From a checkpoint of a small transformer trained on Wikipedia.
Size: 13 layers, width 224, 4 heads of 64, vocabulary 1644.
Architecture: LayerNorm after each residual sum, biases.
Training: a variant of SOAP for these matrices, 4591 steps.
Each number is 50 + 10 x the weight over its row's rms, rounded and kept within 0 to 99. Layers, rows and columns count from 0. The size before them is the row's rms in percent of the matrix's.

# layer 10 attention value, 256x224, rms 0.0689, rows 187-191, columns 168-223
086:47 46 46 40 57 44 61 45 52 66 59 67 55 46 50 42 60 35 48 49 35 39 61 53 45 68 71 67 50 49 53 58 56 40 45 60 42 43 57 32 47 47 66 72 63 61 44 48 51 70 52 46 29 38 38 27
089:52 50 62 36 39 39 57 53 59 39 52 64 55 61 54 45 46 47 36 38 59 48 55 52 34 42 39 57 51 33 56 47 55 47 46 42 38 38 30 32 39 45 58 49 53 70 52 50 66 60 65 51 60 47 32 53
083:60 34 47 65 66 46 65 46 44 55 30 59 47 66 43 37 38 45 57 45 51 40 60 35 61 45 44 61 64 42 38 51 60 49 37 44 33 60 53 60 60 58 35 52 64 35 70 59 55 64 48 33 59 47 57 37
083:49 33 61 70 45 48 56 42 41 52 45 54 60 50 51 32 44 46 42 52 63 70 59 63 61 67 56 45 42 50 37 66 53 40 50 57 59 35 51 58 19 54 17 59 56 70 64 53 54 42 49 64 55 54 60 54
084:64 65 61 59 39 54 47 50 49 65 37 32 54 55 29 32 30 46 42 39 61 59 51 47 37 45 48 67 49 54 71 39 47 69 24 36 32 49 47 50 62 56 37 34 45 54 39 64 38 59 54 64 69 63 75 42
# layer 10 attention output (transposed), 256x224, rms 0.0613, rows 187-191, columns 168-223
090:51 39 38 54 48 56 55 53 46 45 67 37 50 46 46 48 46 60 54 41 42 40 38 50 52 56 64 39 43 51 64 50 51 63 49 48 49 47 71 30 64 57 37 57 43 44 54 55 56 48 61 46 30 65 26 37
086:53 53 50 55 51 54 35 59 59 48 42 51 59 52 59 45 34 49 35 35 46 35 44 58 48 67 50 46 58 49 46 44 61 65 45 52 62 58 35 60 60 53 59 50 20 38 59 54 49 59 38 60 57 55 62 38
087:54 74 56 39 42 45 40 45 51 60 49 65 59 49 44 64 44 44 68 50 34 55 45 41 38 61 52 59 50 51 37 64 53 52 56 60 55 43 46 40 54 34 46 36 38 63 62 44 58 53 52 66 72 58 32 45
081:64 64 64 55 51 46 60 51 34 44 53 48 60 27 56 54 39 53 31 38 63 51 54 54 61 36 54 45 56 52 52 46 64 34 75 45 38 26 54 43 41 24 54 36 44 57 59 57 68 48 55 69 47 40 53 58
090:57 41 64 57 68 65 55 50 50 36 21 43 42 61 48 62 58 36 59 56 45 41 50 47 42 53 38 40 50 55 42 34 39 37 40 52 49 50 55 43 52 42 57 31 57 35 44 37 60 56 57 69 72 27 48 76
# layer 10 attention query, 256x224, rms 0.0678, rows 192-249, columns 168-223
103:32 72 65 47 45 46 66 43 38 65 44 57 50 59 55 58 46 37 47 58 58 38 50 60 35 70 52 35 46 43 38 63 50 41 64 58 48 62 54 42 48 50 39 70 33 35 60 52 46 54 30 47 62 72 59 44
116:43 59 55 61 69 39 58 55 64 44 38 42 35 49 39 41 67 51 61 52 56 54 46 46 61 48 51 59 47 51 50 48 49 47 57 38 48 56 49 39 47 38 50 43 50 52 26 64 38 41 34 44 39 53 33 34
105:63 39 69 44 75 54 48 46 65 66 53 36 52 44 43 56 52 39 32 53 49 46 49 43 57 52 45 40 51 46 63 53 69 54 43 50 58 49 72 57 46 20 46 62 60 48 31 33 63 68 45 39 57 47 61 38
104:69 51 56 36 49 47 55 43 46 51 36 44 46 50 45 43 56 54 58 59 43 42 56 64 56 48 43 48 40 41 59 29 46 41 70 61 50 47 58 51 49 53 52 55 51 39 40 53 38 50 54 55 59 55 61 27
102:45 44 39 48 59 49 63 59 42 54 58 48 47 29 53 59 59 48 48 56 36 60 64 39 38 46 65 49 51 42 51 49 35 39 45 47 48 51 58 57 28 52 58 39 43 52 54 54 37 54 38 30 44 54 39 11
098:24 46 47 48 63 57 52 42 63 42 46 28 37 27 44 47 49 51 52 49 56 53 56 34 34 52 37 62 48 45 41 38 55 41 70 53 46 44 52 53 39 58 54 42 43 47 52 36 46 37 57 54 43 54 52 36
110:63 48 68 54 47 59 42 46 55 55 56 52 43 56 43 64 53 59 37 59 54 45 56 52 58 60 51 41 50 44 43 28 57 65 63 62 51 48 41 50 36 56 46 35 49 50 30 55 29 52 45 50 55 61 50 47
105:37 52 60 40 52 30 32 33 39 58 58 50 71 42 41 55 36 51 55 55 53 49 34 63 60 56 34 44 49 48 48 23 56 46 67 30 49 51 48 33 32 37 47 39 39 49 41 48 62 50 69 43 40 30 47 54
110:58 38 51 36 63 51 41 65 40 46 40 43 39 54 41 43 45 40 70 65 42 41 49 25 53 52 49 39 47 55 47 58 45 43 63 49 56 47 63 46 50 49 45 44 58 45 48 38 52 44 39 52 60 37 50 76
101:65 37 50 39 50 51 50 69 57 36 57 48 58 36 54 56 55 60 45 59 56 49 48 47 40 45 61 41 58 56 51 40 64 44 35 59 47 32 58 42 58 59 51 55 64 38 49 60 29 24 52 50 61 54 52 50
118:55 40 43 59 55 42 38 56 49 44 70 60 48 48 34 49 46 56 47 49 49 77 56 57 62 56 49 59 59 48 51 18 41 59 39 45 58 42 52 39 59 30 42 56 47 55 43 31 37 44 50 66 60 52 42 39
106:22 48 41 52 49 32 61 51 40 44 66 39 45 70 43 66 54 36 58 53 56 55 53 44 49 57 41 56 54 42 34 66 37 59 45 38 44 58 58 35 56 53 67 62 42 48 63 44 43 47 59 42 50 63 41 41
103:56 55 56 60 66 33 31 77 61 56 44 48 41 35 45 36 45 54 50 45 57 37 58 31 62 45 46 59 39 47 48 32 40 52 42 49 70 52 62 49 47 50 20 51 46 66 53 41 49 62 54 58 44 52 47 44
104:49 67 27 49 36 48 27 48 53 48 58 37 37 39 60 34 42 40 49 55 51 49 62 49 44 49 34 47 48 57 40 53 53 47 54 65 58 64 48 58 52 58 53 57 48 66 59 50 48 59 36 47 67 56 52 51
104:47 47 42 46 44 67 60 53 46 49 53 53 54 49 54 46 34 50 63 52 46 42 52 42 70 25 42 69 63 42 39 67 54 56 44 48 49 58 76 39 53 61 66 49 59 59 56 58 54 40 52 46 58 56 51 60
099:61 56 45 50 45 65 48 58 60 47 55 47 40 43 43 71 47 53 37 62 46 58 29 39 50 50 52 61 47 55 41 40 44 52 61 27 53 56 48 51 50 49 43 63 46 45 51 59 59 58 49 53 50 53 70 60
110:43 57 53 58 46 50 57 35 52 65 52 45 47 53 62 58 54 41 56 62 61 55 47 47 36 42 49 51 58 39 51 51 46 39 52 60 39 42 63 51 55 55 55 36 47 52 47 58 49 50 56 51 63 45 52 46
098:37 43 53 62 33 59 60 58 48 55 61 42 49 20 43 56 51 44 40 37 42 39 57 65 64 32 49 52 56 58 68 61 44 41 42 70 60 44 58 43 46 53 33 59 51 57 56 71 58 56 42 47 58 51 73 50
100:54 37 53 64 52 44 48 28 45 40 74 34 70 52 65 41 45 55 67 47 36 51 40 54 73 56 56 35 78 56 27 46 54 56 51 48 39 64 57 66 54 60 55 43 56 30 45 43 70 46 51 61 46 58 53 42
100:58 57 33 53 33 43 47 66 40 44 57 48 65 55 47 50 44 52 46 62 40 44 57 51 61 36 42 28 41 45 50 36 51 48 32 62 56 42 41 37 55 47 65 45 59 40 34 45 41 53 45 58 54 41 49 50
107:54 51 46 63 54 45 57 57 62 37 45 58 58 49 57 46 40 47 56 50 37 50 43 40 45 60 56 49 39 49 53 67 61 33 56 51 59 67 40 48 29 48 40 67 60 53 53 46 69 42 57 52 57 35 38 57
101:55 40 59 56 51 57 44 59 53 63 40 34 50 53 56 54 43 49 33 54 42 36 59 69 58 57 64 42 46 55 50 47 74 29 47 74 56 52 62 51 47 52 59 39 43 50 40 38 38 48 44 39 54 44 56 64
103:56 65 73 47 37 63 53 40 41 64 45 43 52 60 34 50 63 74 33 50 51 50 43 50 42 54 60 46 50 41 62 48 64 56 29 31 52 29 49 57 48 44 56 35 51 45 58 52 56 27 44 41 43 58 47 45
105:52 45 36 60 56 44 39 33 46 57 54 60 67 50 43 45 51 48 63 70 43 26 54 48 54 46 37 45 49 42 33 48 56 44 55 51 66 64 36 54 51 43 61 57 44 43 43 57 45 46 33 48 36 44 55 41
107:37 41 52 53 49 37 50 46 48 57 46 53 63 51 30 34 64 46 32 64 52 56 60 57 39 64 68 52 63 63 40 51 55 67 47 41 49 66 50 53 48 55 38 50 50 58 49 47 47 44 45 39 39 48 64 53
102:55 51 48 53 66 62 46 48 50 57 56 52 51 41 41 52 55 45 70 39 57 58 40 41 20 40 48 46 60 50 49 56 64 43 38 42 53 49 49 52 49 61 43 52 45 55 47 56 56 63 43 53 57 61 44 42
106:27 49 40 53 51 43 45 62 67 60 57 42 46 62 51 54 44 66 52 58 43 58 38 61 39 58 66 67 46 47 48 37 50 36 35 32 41 36 50 63 32 55 55 58 60 43 45 63 44 52 74 62 32 59 47 48
108:63 63 58 38 47 59 42 60 67 58 51 50 47 21 37 47 41 38 52 49 34 43 46 54 44 34 51 61 33 51 42 39 45 57 43 50 44 61 56 42 56 35 37 52 54 44 71 40 49 51 47 52 53 54 44 49
100:60 63 47 50 49 39 49 46 53 56 23 38 56 52 42 57 56 46 45 47 48 52 48 43 52 59 62 67 40 37 47 52 44 36 34 50 42 45 44 34 59 52 62 42 49 61 59 61 44 40 49 35 46 59 56 47
107:44 52 41 65 63 58 42 76 67 51 40 49 42 51 40 50 59 45 46 40 68 53 52 45 56 63 55 44 50 55 41 31 45 54 66 41 41 46 56 64 55 52 64 47 46 66 39 60 36 63 56 52 63 54 58 58
110:41 38 55 54 69 52 58 55 50 53 47 31 37 62 74 27 42 61 63 51 41 50 46 58 44 67 55 48 51 54 51 46 53 47 50 45 58 56 63 42 66 46 36 53 44 41 33 52 58 42 32 53 68 60 58 41
117:50 35 48 55 45 27 60 54 69 72 63 65 44 53 51 39 43 62 32 68 29 52 60 54 35 35 51 59 48 46 43 38 50 57 58 44 62 58 46 58 39 38 39 56 63 55 53 59 56 59 49 57 55 66 55 47
101:52 59 53 43 33 42 48 55 50 28 27 57 60 67 47 44 50 33 54 54 37 53 56 53 46 52 55 41 70 45 57 40 60 61 42 40 44 54 51 37 39 28 43 46 38 50 50 56 57 53 65 55 60 56 52 60
106:46 50 65 56 65 55 43 64 39 42 67 64 58 60 41 46 46 54 58 43 27 59 64 59 45 38 49 55 44 26 59 49 44 40 43 56 44 52 53 32 61 54 36 47 57 65 57 58 39 43 57 33 54 60 41 47
097:52 42 55 50 46 47 58 36 61 41 42 48 39 41 48 61 66 43 63 48 78 47 35 48 53 43 53 64 61 37 61 53 50 47 41 42 54 39 49 56 53 42 74 56 75 35 64 52 55 42 61 52 52 35 64 41
107:41 52 59 53 48 44 58 34 61 25 46 55 39 47 65 47 52 56 53 46 53 48 64 38 58 51 66 57 47 45 65 48 62 34 60 50 52 56 67 68 53 50 54 37 56 35 42 44 50 34 45 59 50 37 36 50
107:55 32 54 37 54 43 43 52 46 36 51 42 59 54 49 24 59 38 46 39 35 48 50 48 48 60 32 62 58 39 41 52 45 46 62 42 29 32 57 42 53 30 60 66 61 53 44 57 45 47 32 56 54 53 57 51
103:41 49 45 52 44 45 57 63 38 49 67 61 56 50 61 48 53 46 57 40 41 58 45 63 49 59 46 43 43 53 37 52 51 47 42 43 60 57 53 36 51 61 47 60 37 58 40 57 60 47 34 68 53 47 57 52
110:65 43 50 31 50 43 65 50 36 53 59 45 65 34 45 53 41 65 50 55 53 52 52 54 56 63 29 64 62 47 58 47 72 54 44 50 49 33 50 58 40 50 57 66 46 37 48 47 53 58 43 58 57 45 53 46
110:30 54 54 42 40 48 41 50 37 76 57 51 46 33 42 47 61 43 46 32 56 62 64 47 53 60 52 40 46 56 50 35 50 52 65 55 61 40 29 39 41 54 53 45 56 57 36 44 49 42 46 44 59 47 67 49
105:49 36 35 62 46 49 45 53 75 48 43 51 39 58 36 51 60 54 54 50 55 51 53 58 51 54 44 47 56 40 75 59 37 27 47 53 59 45 50 50 48 68 40 40 52 43 42 61 44 47 64 41 55 42 49 54
108:34 54 63 52 73 39 37 40 40 41 46 49 57 45 55 47 44 56 51 79 47 50 50 56 55 50 56 36 42 60 41 57 69 57 36 44 38 55 57 49 41 58 38 52 64 50 56 43 49 50 57 39 45 51 55 61
102:50 54 55 37 51 43 63 40 42 56 56 41 49 75 60 55 47 39 67 54 61 62 52 52 57 65 46 42 57 31 38 48 53 51 41 58 54 59 41 47 51 54 31 60 33 52 39 54 50 62 51 41 44 46 72 56
107:41 58 49 51 67 50 43 50 30 50 75 58 61 53 36 62 42 35 57 49 52 56 50 45 34 54 38 70 69 63 53 48 50 41 39 56 75 54 66 44 54 49 48 55 35 47 58 53 47 54 55 34 52 46 41 57
104:37 63 53 50 36 61 51 58 44 36 51 58 53 54 54 49 39 57 39 55 52 40 46 43 56 57 64 58 36 68 46 53 37 56 53 62 45 49 49 47 49 44 39 38 57 39 51 40 38 60 50 53 45 48 66 47
098:42 46 46 63 56 64 43 35 61 34 42 48 37 50 55 57 49 36 53 59 46 43 31 36 50 41 41 44 53 63 52 42 53 35 47 90 42 45 49 46 52 44 61 49 62 60 36 58 62 36 53 47 45 53 54 47
101:66 59 57 52 45 54 44 68 56 41 63 50 47 64 46 40 53 32 52 51 39 35 46 43 54 41 35 48 26 39 44 35 42 54 50 19 41 38 55 61 44 50 66 57 36 67 53 53 44 32 45 55 75 50 60 42
101:56 46 50 68 70 45 40 49 43 49 74 44 51 50 56 42 69 34 38 59 57 44 50 57 57 33 53 43 52 41 58 46 38 65 64 38 69 69 64 42 65 60 50 20 62 45 57 51 68 63 45 64 43 59 47 37
105:55 72 65 56 49 43 56 49 52 50 60 35 49 51 48 44 63 58 43 79 52 45 59 61 46 61 34 66 45 41 58 29 48 65 50 52 42 57 56 43 30 51 48 60 50 50 40 52 48 51 55 27 73 31 32 40
111:58 67 61 54 36 40 55 55 61 44 48 53 41 54 54 62 57 48 41 55 51 53 47 71 43 45 61 60 50 61 52 69 54 54 47 43 43 42 29 47 59 59 49 58 76 59 46 36 54 67 39 44 47 47 54 57
107:58 44 54 69 42 55 48 55 46 45 38 49 51 66 51 53 70 48 46 47 60 33 51 30 52 65 58 28 35 48 63 46 56 46 43 47 63 43 62 38 74 44 58 43 45 65 50 49 37 41 43 56 49 64 43 38
101:40 58 52 36 52 59 41 31 40 56 41 39 48 46 41 48 49 66 46 43 40 43 31 47 37 39 21 72 51 36 23 35 51 53 45 52 60 35 49 56 40 45 60 57 53 40 50 65 54 51 53 56 46 49 44 44
113:34 69 68 58 50 46 45 49 35 54 50 46 53 45 49 52 35 25 59 58 51 44 50 44 44 49 56 62 52 53 61 55 35 54 54 53 45 57 43 66 60 52 61 47 43 47 55 49 49 48 32 35 61 57 58 43
112:46 55 67 50 46 37 48 56 60 63 49 60 48 62 51 40 49 38 58 52 44 70 39 42 62 56 64 47 41 39 54 56 41 21 62 47 56 45 61 69 60 58 59 38 63 60 43 22 44 32 61 69 58 38 30 66
103:54 34 59 47 45 47 48 30 48 46 58 52 59 54 67 34 32 42 51 38 33 55 63 59 58 64 38 55 63 57 49 37 69 49 73 32 51 62 42 39 53 55 58 50 46 48 60 50 49 60 33 49 34 42 59 42
106:56 68 49 47 52 34 60 51 53 52 58 63 59 47 47 43 54 45 53 42 51 48 61 37 50 41 69 45 61 60 47 53 35 51 51 62 45 51 55 59 36 44 58 59 52 54 60 36 42 45 27 48 58 41 57 31
103:54 48 43 65 53 43 65 52 41 57 47 39 68 43 47 50 61 48 52 61 56 51 49 40 63 46 45 49 50 61 48 54 52 54 46 52 53 50 62 35 49 48 38 51 47 51 50 36 53 30 49 55 56 62 54 71
114:44 45 43 62 54 37 43 41 45 44 47 71 50 54 55 53 41 62 40 51 49 51 43 57 51 39 57 47 49 50 35 43 56 50 56 62 49 46 39 52 50 56 55 53 49 37 56 56 49 45 54 62 63 53 46 36
# layer 10 attention key, 256x224, rms 0.064, rows 192-248, columns 168-223
106:49 47 73 49 49 50 53 54 26 71 41 63 66 43 49 58 47 49 46 44 52 55 46 57 51 53 52 51 61 51 50 59 54 68 73 46 43 54 58 31 42 35 51 49 66 48 47 54 66 70 39 59 50 60 59 45
108:54 59 40 69 77 37 52 61 57 55 28 30 58 63 68 46 53 57 46 46 43 58 49 54 41 47 33 49 50 55 64 46 56 47 67 55 40 45 41 53 68 51 54 50 36 45 49 60 42 49 53 42 40 67 43 66
113:70 41 43 46 54 72 55 50 49 56 58 36 59 66 59 50 50 55 57 52 60 41 43 64 56 56 50 48 50 55 36 51 43 65 48 49 51 54 65 61 54 52 48 46 63 49 51 36 50 74 30 34 54 39 45 59
109:63 50 34 47 51 48 70 59 53 64 40 47 53 51 34 38 50 38 61 47 32 50 57 52 49 49 38 52 43 63 43 26 61 40 55 47 55 37 57 63 44 58 51 70 42 47 45 26 35 40 53 58 56 45 73 44
100:67 51 68 65 37 63 39 45 56 42 52 65 52 38 57 57 31 63 54 58 45 43 46 55 54 45 38 51 62 41 53 40 40 47 54 52 53 43 32 75 60 43 29 71 57 42 42 51 46 42 52 42 60 59 59 21
104:56 56 50 64 52 54 63 50 41 28 34 58 40 53 49 64 63 39 49 62 51 43 74 45 32 47 47 40 56 33 56 45 35 56 58 53 55 52 39 36 41 41 75 51 33 56 43 23 36 47 64 57 58 50 50 52
112:54 51 63 44 66 61 37 38 60 65 52 53 54 59 59 54 31 49 49 56 42 50 56 49 52 52 53 55 53 39 40 56 60 61 48 39 62 51 43 58 61 58 56 32 49 46 50 69 42 50 42 45 65 57 53 49
107:47 50 51 54 33 51 34 54 47 54 56 56 49 44 40 49 60 52 45 50 47 47 40 75 37 36 54 43 53 49 50 45 56 58 69 44 45 40 53 42 56 36 45 51 38 61 48 35 39 48 71 46 53 41 45 54
102:64 55 52 50 61 57 45 57 44 47 57 35 36 59 50 44 52 39 58 52 49 41 38 44 69 48 37 42 46 59 44 52 19 46 57 35 66 53 42 58 49 52 45 70 62 40 65 52 67 25 51 57 58 46 49 58
097:54 48 54 50 55 52 60 54 55 50 41 48 63 44 57 40 33 61 62 48 56 56 58 53 56 66 51 72 53 57 49 54 41 44 64 50 33 46 64 61 39 53 60 64 47 54 55 49 51 36 45 47 41 57 57 43
110:49 60 47 63 44 51 44 42 45 66 65 62 61 49 51 57 38 64 51 53 52 54 59 55 36 52 50 45 70 57 37 34 46 57 70 54 39 58 45 55 69 51 30 65 39 50 52 40 55 52 54 64 67 67 44 52
101:46 58 46 42 47 50 54 50 53 44 51 38 44 55 47 48 74 23 58 50 32 55 45 43 46 44 35 60 51 33 40 50 58 59 48 50 63 42 55 65 60 44 52 51 39 31 53 43 56 39 60 55 36 58 57 34
095:51 61 63 59 63 37 45 64 40 48 50 45 33 45 41 28 46 46 52 44 77 42 65 47 40 56 55 59 60 45 55 46 52 42 48 58 52 47 54 49 52 46 36 67 36 53 44 48 64 47 49 40 32 46 56 71
105:43 52 57 54 58 33 61 39 65 56 57 47 47 49 63 33 48 59 52 50 51 43 61 39 51 49 34 64 48 57 45 50 41 42 62 50 40 65 30 54 69 41 80 53 69 54 45 61 48 46 48 57 49 68 44 48
105:52 53 49 52 40 57 57 42 74 73 53 56 55 51 53 34 48 40 53 36 39 37 42 63 48 40 54 44 43 53 50 54 63 48 54 38 47 44 56 55 28 44 42 43 59 33 38 45 39 31 47 44 58 47 44 44
099:50 53 49 51 65 69 63 38 45 50 42 49 46 48 46 51 45 48 40 47 70 62 30 45 46 62 64 56 54 51 66 42 44 62 29 45 61 51 44 51 59 48 65 52 33 53 44 42 61 57 52 48 47 69 57 58
110:77 56 60 38 54 67 65 48 63 61 28 52 51 55 62 60 30 47 48 47 69 34 44 51 42 48 60 44 54 49 41 67 55 59 60 54 42 46 41 49 55 58 38 54 53 55 35 62 64 66 49 51 47 52 44 25
110:40 54 47 67 50 56 37 67 43 56 61 26 60 37 34 49 46 25 58 54 50 37 56 60 56 50 50 46 59 60 58 59 48 37 45 61 57 44 59 53 42 56 49 38 40 63 44 57 55 49 45 25 39 23 61 42
105:53 47 62 66 49 44 35 54 58 36 64 59 32 58 52 31 63 53 47 51 45 52 48 55 47 46 38 31 55 59 56 43 58 40 42 61 40 47 60 55 29 30 44 35 59 49 44 52 54 45 67 44 58 45 37 59
104:53 53 56 46 52 52 54 49 66 59 55 43 54 63 50 64 30 52 51 56 39 53 67 46 58 58 55 56 45 56 56 56 48 51 58 54 53 25 72 50 49 66 56 53 60 50 28 58 37 47 35 49 52 54 50 70
107:61 71 45 59 52 46 58 56 48 38 49 48 51 47 58 46 47 57 43 53 36 44 36 41 76 46 55 67 53 38 44 70 50 31 41 62 33 56 49 37 45 40 37 75 38 60 54 33 59 47 57 46 45 48 48 52
102:68 52 53 60 41 53 48 52 55 67 46 37 41 41 60 50 41 33 34 44 44 56 54 55 58 55 47 54 51 52 52 56 52 45 51 47 65 45 37 31 63 51 57 50 41 49 46 45 50 43 62 49 38 46 46 55
108:53 62 59 55 60 74 40 38 38 49 44 72 56 45 51 53 43 57 48 51 51 55 49 51 41 38 56 57 35 52 47 54 63 69 36 42 58 52 41 49 58 42 45 53 36 41 41 51 49 46 63 24 43 63 49 55
103:62 43 51 36 53 46 58 29 44 56 68 50 57 51 54 65 46 40 50 43 70 16 49 50 56 38 57 47 41 55 62 39 53 40 53 37 41 56 46 48 50 32 59 40 48 49 51 61 55 51 53 40 40 43 50 45
106:48 37 67 54 48 31 53 45 60 50 30 58 66 49 48 34 54 46 41 55 51 38 39 41 42 37 66 84 56 51 55 46 39 77 64 58 57 60 51 50 47 23 47 39 21 75 49 58 44 62 32 34 40 50 55 53
101:30 50 70 42 60 32 39 53 53 62 58 50 52 61 33 59 48 43 65 59 31 56 40 46 35 54 35 38 62 68 45 58 34 28 48 47 54 36 45 62 61 37 35 52 33 65 50 51 71 51 47 51 64 59 50 34
111:54 47 64 45 46 36 35 58 61 75 60 39 47 40 42 77 50 55 45 59 42 52 50 53 43 61 71 36 28 30 38 46 54 34 43 58 52 45 56 49 58 46 42 49 38 50 71 39 63 46 56 50 41 42 40 50
113:39 41 53 48 57 49 54 55 52 44 51 43 57 41 54 39 34 41 46 52 45 44 41 43 48 65 46 33 30 52 67 58 52 51 65 51 46 55 52 41 49 42 52 52 65 53 66 55 37 50 53 52 22 61 41 42
107:54 56 39 38 51 43 40 43 51 44 47 33 45 66 34 59 51 36 32 40 64 43 50 36 64 66 41 67 56 58 42 47 39 38 60 55 49 71 54 43 64 50 55 48 59 61 52 59 61 50 67 55 48 74 53 52
103:43 41 48 67 53 28 53 51 65 52 51 41 49 56 50 62 54 57 51 38 69 60 68 51 40 50 60 50 30 31 47 44 58 49 74 71 55 51 44 49 52 55 56 54 42 47 49 58 44 64 46 47 58 45 60 46
107:53 49 59 48 53 47 52 54 64 43 64 33 52 54 46 46 46 69 39 36 51 73 41 46 43 72 43 48 50 52 69 37 45 42 45 53 42 48 57 56 48 51 56 52 51 31 56 62 44 34 34 64 66 44 67 30
112:54 37 61 48 64 29 60 49 62 47 51 56 49 57 52 45 65 49 57 51 55 61 45 41 60 53 21 51 45 44 32 50 46 58 43 51 66 53 45 53 50 47 40 31 62 45 57 53 48 57 58 51 63 47 48 56
100:56 51 63 65 61 34 60 35 58 22 39 42 61 48 62 60 48 47 60 54 43 46 46 55 37 48 55 54 59 45 33 44 47 65 45 53 53 32 54 37 69 42 51 63 44 49 41 55 59 37 58 68 63 34 54 50
108:40 61 62 42 62 55 59 50 49 55 51 51 45 60 48 55 42 58 41 32 42 56 39 47 49 36 53 46 40 57 46 37 46 48 72 60 48 52 66 47 57 45 41 53 50 80 53 50 37 41 66 60 59 45 30 55
095:46 56 45 45 48 52 61 48 55 50 43 49 56 51 39 33 53 49 53 48 53 41 66 66 49 40 31 45 43 38 69 44 46 68 48 50 42 51 57 46 39 46 58 50 82 42 56 36 55 42 43 35 62 43 62 42
111:49 77 53 63 49 63 46 42 35 36 70 52 52 56 55 39 35 50 45 40 37 40 57 42 63 60 54 44 58 42 55 49 66 44 48 59 46 47 59 62 34 45 46 42 51 43 67 48 42 53 55 61 61 50 41 65
109:46 51 42 43 35 66 59 32 55 43 47 46 59 53 60 45 58 31 58 35 43 52 45 42 50 57 38 66 51 41 48 51 57 64 54 57 55 28 40 29 55 32 47 61 63 69 60 48 45 52 43 47 62 59 60 68
107:48 53 53 37 43 37 61 63 40 54 53 52 55 55 58 58 66 49 51 54 35 63 55 59 45 53 65 50 44 53 49 48 59 45 30 46 53 59 52 51 38 61 49 51 39 72 34 53 49 51 29 80 37 53 64 51
113:57 40 44 55 43 47 62 53 51 58 62 51 65 42 67 55 51 63 55 58 56 45 51 55 49 61 49 62 40 49 50 45 47 62 46 46 49 40 59 63 50 72 56 47 48 43 45 51 64 59 58 50 49 47 38 37
108:29 52 61 50 58 63 40 58 41 66 36 45 56 38 36 23 65 73 50 51 48 67 73 53 46 57 50 45 74 44 43 43 63 50 67 35 44 42 47 43 58 45 70 42 57 42 41 45 49 47 43 54 31 39 57 53
107:45 45 39 36 55 62 45 57 68 46 57 57 43 45 65 51 59 49 44 36 70 47 40 45 53 59 63 61 51 46 35 56 56 48 54 34 60 51 65 60 63 68 51 57 55 46 47 57 30 39 53 51 48 62 48 64
103:44 36 41 77 65 52 52 40 42 55 37 48 46 45 60 60 43 44 49 60 45 44 81 57 48 49 63 48 53 51 57 74 58 54 28 39 40 72 54 41 45 53 46 52 50 69 42 41 64 52 53 52 55 51 46 56
100:56 52 52 31 42 43 57 36 43 60 56 52 40 56 54 47 40 52 57 63 55 58 46 53 54 57 45 43 65 67 57 55 53 51 35 60 35 68 44 52 46 56 49 50 13 56 68 69 32 55 40 45 45 51 49 50
105:54 54 73 69 71 49 38 58 52 49 57 56 59 58 36 50 45 28 41 39 48 36 45 48 42 36 41 52 55 57 44 39 59 48 45 56 56 53 38 53 58 46 48 43 28 44 76 55 50 47 53 64 45 27 51 54
107:46 46 55 46 44 49 37 40 57 48 44 58 35 46 31 33 33 45 54 42 36 69 39 51 48 51 63 42 52 47 63 61 43 58 46 57 62 41 40 40 40 63 49 49 60 65 41 43 39 50 59 45 47 65 56 50
107:54 50 34 60 59 64 50 43 43 35 43 57 45 60 59 43 66 51 65 52 37 71 24 39 43 52 23 29 35 53 43 43 65 50 43 48 38 35 54 54 33 44 63 50 49 67 39 65 56 44 59 48 43 50 64 63
098:51 59 54 40 45 42 47 48 52 49 49 36 66 53 57 57 48 39 51 42 47 28 45 34 33 52 32 50 21 39 49 45 57 60 36 63 23 38 50 49 34 53 55 57 55 75 43 53 62 57 54 46 52 44 63 36
102:47 53 56 55 65 54 40 55 63 43 68 50 47 68 55 53 53 38 42 37 57 40 52 45 65 42 51 47 63 56 58 40 30 68 62 50 63 47 43 57 61 59 40 45 65 45 41 65 51 76 34 42 50 33 55 62
102:52 47 47 53 63 55 48 51 49 65 48 47 54 41 41 45 49 47 49 54 35 63 61 50 48 64 38 58 37 42 68 54 61 73 54 29 39 43 45 46 39 52 59 58 45 65 39 57 59 38 51 46 60 46 62 31
110:51 64 45 63 56 49 45 60 57 63 41 48 56 51 38 50 61 26 58 58 64 68 42 55 48 65 52 60 29 59 65 56 60 58 39 57 55 50 35 44 62 49 65 60 68 43 43 31 48 51 50 37 48 43 40 29
107:60 50 47 52 52 48 40 52 24 47 33 63 43 51 45 53 59 54 46 42 54 43 59 40 50 46 39 56 41 52 48 64 41 53 63 54 58 51 47 41 54 57 56 57 49 63 51 30 50 40 41 49 39 50 51 54
106:55 67 68 47 61 45 56 53 40 34 47 51 38 49 39 37 67 51 44 41 48 51 33 74 54 43 56 57 46 39 48 41 49 67 44 41 42 56 52 52 47 46 56 50 60 27 50 54 42 59 71 56 49 60 49 51
114:43 68 50 61 65 41 58 52 43 52 43 26 53 47 35 52 32 45 50 48 58 56 74 64 48 52 44 54 59 48 55 44 40 63 60 39 60 57 56 64 39 54 43 51 64 52 43 62 40 54 58 57 67 29 54 40
106:49 68 62 49 45 64 49 45 67 57 50 53 42 66 52 44 49 50 33 53 53 59 54 46 51 46 76 57 45 57 48 48 55 50 52 59 56 44 60 55 57 49 55 49 46 54 56 45 63 49 30 49 63 32 30 65
105:45 55 42 69 40 45 49 42 49 59 63 56 47 32 49 55 46 28 50 54 39 54 44 54 49 39 37 54 73 49 56 53 54 52 45 46 49 45 45 51 57 49 45 57 40 45 48 43 52 49 43 50 60 56 42 38
107:50 61 54 69 68 45 37 53 71 47 64 46 44 46 59 49 64 52 42 46 55 51 43 49 62 54 51 62 65 56 53 51 42 52 45 62 56 41 46 56 36 54 60 50 56 64 62 23 58 46 38 41 56 43 52 29
105:45 35 56 63 44 50 60 37 60 45 44 57 77 54 39 39 78 65 35 58 70 37 51 43 66 46 37 56 59 61 51 56 49 39 61 47 41 48 43 37 55 65 40 63 55 54 32 49 40 33 36 50 71 63 52 54